{
  "n_layer": 20,
  "rope_fraction": 1.0,
  "init_std_o": 0.0
}
Each number is 50 + 15 x the weight over the matrix's rms, rounded and kept within 0 to 99. Layers, rows and columns count from 0.

# layer 8 MLP down (transposed), 320x128, rms 0.0668, rows 275-282, columns 64-127
51 13 35 26 42 41 75 35 32 53 44 49 64 41 85 66 72 55 51 38 62 59 37 65 36 61 55 61 47 30 43 40 38 47 76 53 30 59 41 67 79 48 31 50 76 42 53 44 32 59 48 63 65 51 40 47 51 45 48 55 19 45 68 50
43 46 39 30 48 59 64 35 80 35 68 18 35 57 61 67 55 89 73 72 55 52 54 65 37 64 40 40 57 77 65 47 59 54 48 53 42 33 60 37 78 15 48 43 55 56 73 48 76 43 49 75 36 55 54 39 43 44 63 42 45 49 56 70
44 31 88 36 30 35 49 59 48 49 28 67 60 67 71 47 53 41 70 48 43 24 42 59 42 49 52 45 54 63 46 39 57 54 52 28 69 46 48 59 59 52 51 73 68 06 60 49 27 48 38 37 66 32 67 75 59 70 65 41 55 43 34 52
57 47 51 47 94 70 63 66 48 60 47 50 39 56 47 84 56 69 44 41 41 38 52 51 59 55 64 37 71 60 60 25 37 46 67 41 25 51 53 46 12 39 58 60 44 44 39 28 36 57 66 28 65 39 21 60 57 41 33 47 65 40 41 29
84 56 25 66 32 24 50 56 53 42 65 50 46 29 63 52 51 40 47 19 45 22 43 44 43 43 59 62 43 57 47 68 59 68 50 68 73 38 36 44 55 78 50 48 60 42 63 57 55 64 50 69 59 58 30 54 47 53 55 58 66 42 16 35
59 55 21 48 52 35 42 38 72 43 29 50 63 55 61 48 53 38 65 50 56 46 52 57 41 50 76 43 32 68 62 71 40 80 66 60 38 39 42 31 53 10 55 85 06 75 51 36 77 57 34 54 41 54 58 66 63 58 53 57 57 43 39 41
55 49 77 38 48 26 41 46 39 54 39 47 50 59 43 44 54 49 82 60 55 49 50 30 66 56 64 35 39 57 66 21 58 44 47 63 61 33 45 63 55 57 66 72 57 64 47 44 33 28 47 83 36 39 49 57 33 54 50 40 18 46 56 36
56 37 47 52 51 26 41 74 62 21 61 58 72 44 47 33 49 31 68 62 47 36 65 57 54 48 39 38 28 62 51 69 58 52 50 23 60 54 77 36 35 46 31 77 53 17 50 54 34 42 41 69 64 64 66 59 69 52 43 50 53 49 57 36
# layer 8 MLP gate, 320x128, rms 0.0706, rows 276-282, columns 64-127
64 64 36 41 45 54 60 46 55 39 37 59 51 29 58 18 74 33 37 49 70 27 33 42 51 60 22 43 61 40 38 55 38 46 51 61 57 47 49 51 53 28 67 37 34 23 43 48 42 51 34 44 74 40 33 57 29 65 47 41 48 54 54 21
41 71 43 34 45 58 50 62 56 58 23 32 33 53 59 59 63 62 27 40 66 47 45 40 52 50 51 57 42 66 82 47 32 38 41 63 23 43 73 44 48 40 43 51 15 43 54 44 56 45 58 55 63 63 36 39 48 43 24 46 45 54 93 48
76 62 50 57 69 58 70 48 48 56 68 53 26 56 32 59 47 53 49 45 28 38 51 73 54 37 54 37 59 56 46 63 27 45 71 52 55 87 43 57 59 47 65 50 20 44 54 57 41 48 65 25 64 46 01 09 56 32 53 72 52 63 56 65
57 57 21 59 54 57 49 33 62 40 56 45 54 40 53 34 54 57 49 26 64 55 35 63 35 39 70 49 49 83 40 54 42 49 55 57 63 44 37 29 68 61 34 45 58 74 60 55 82 52 52 72 29 64 28 42 46 48 66 44 99 37 19 61
70 61 37 50 54 35 43 36 57 47 56 37 34 65 46 75 62 54 60 39 45 74 49 62 61 46 67 55 62 54 47 38 15 79 69 65 30 37 41 35 53 32 35 55 33 48 45 50 69 47 63 62 06 38 46 59 49 56 53 78 65 52 66 64
29 49 47 40 51 53 36 61 71 53 58 58 54 42 60 41 40 50 43 27 46 78 60 53 63 55 36 66 71 47 37 76 44 47 45 34 52 56 42 41 74 42 42 59 59 40 56 68 60 72 41 22 76 71 42 36 42 36 45 36 53 47 42 61
62 63 32 31 67 28 56 44 45 44 73 57 61 29 24 65 43 51 59 53 65 49 61 53 38 69 40 61 28 64 48 34 62 58 60 26 31 63 56 37 58 65 37 53 43 42 56 74 47 44 62 57 44 50 32 49 72 54 28 53 48 61 74 31
# layer 8 MLP up, 320x128, rms 0.0694, rows 276-282, columns 64-127
46 12 70 50 67 50 35 62 38 56 63 46 47 58 50 65 52 59 62 37 23 47 75 54 63 26 61 61 56 42 56 44 67 48 46 43 51 84 47 39 45 80 40 74 76 66 71 56 59 40 68 38 44 69 54 59 66 32 45 72 58 59 45 76
39 42 60 30 47 49 39 49 55 59 19 37 36 85 67 62 61 55 49 38 40 28 49 44 48 58 46 58 42 44 72 41 54 40 53 63 42 31 69 59 46 61 60 76 29 39 54 37 42 50 54 45 66 60 43 56 64 45 29 50 32 34 71 60
58 57 27 64 58 63 33 51 38 37 46 54 70 79 70 50 49 53 76 55 36 51 72 63 34 14 59 49 54 60 61 14 60 60 59 75 65 56 75 36 66 44 47 49 64 55 65 35 60 47 48 58 48 75 51 74 68 64 63 47 50 48 61 56
64 70 33 68 55 55 49 38 51 50 59 48 53 26 64 60 54 41 55 30 77 43 31 44 39 55 76 49 32 72 44 69 53 49 57 66 81 19 36 36 55 61 34 58 66 64 48 56 73 50 50 60 38 47 28 63 34 46 68 59 79 37 05 64
30 45 58 45 32 53 52 61 85 64 26 55 99 49 66 46 29 33 51 47 54 45 49 57 39 45 67 35 13 75 53 63 63 51 34 41 52 36 51 65 57 28 61 68 20 87 59 34 55 52 44 44 60 61 68 52 64 56 48 45 57 30 39 53
44 66 81 03 75 39 28 77 54 61 55 51 63 63 64 60 43 58 59 53 46 56 44 34 66 87 66 49 56 52 63 47 51 44 55 64 59 35 57 50 54 50 37 73 71 75 62 33 54 44 51 61 42 30 26 53 38 38 63 43 24 42 58 48
67 87 45 67 47 42 64 31 53 59 58 45 28 61 33 64 54 34 46 48 62 56 58 64 28 69 50 43 52 67 62 33 44 86 43 37 46 55 51 47 42 48 61 26 48 57 73 72 40 75 43 51 20 37 06 28 33 61 41 47 42 60 57 46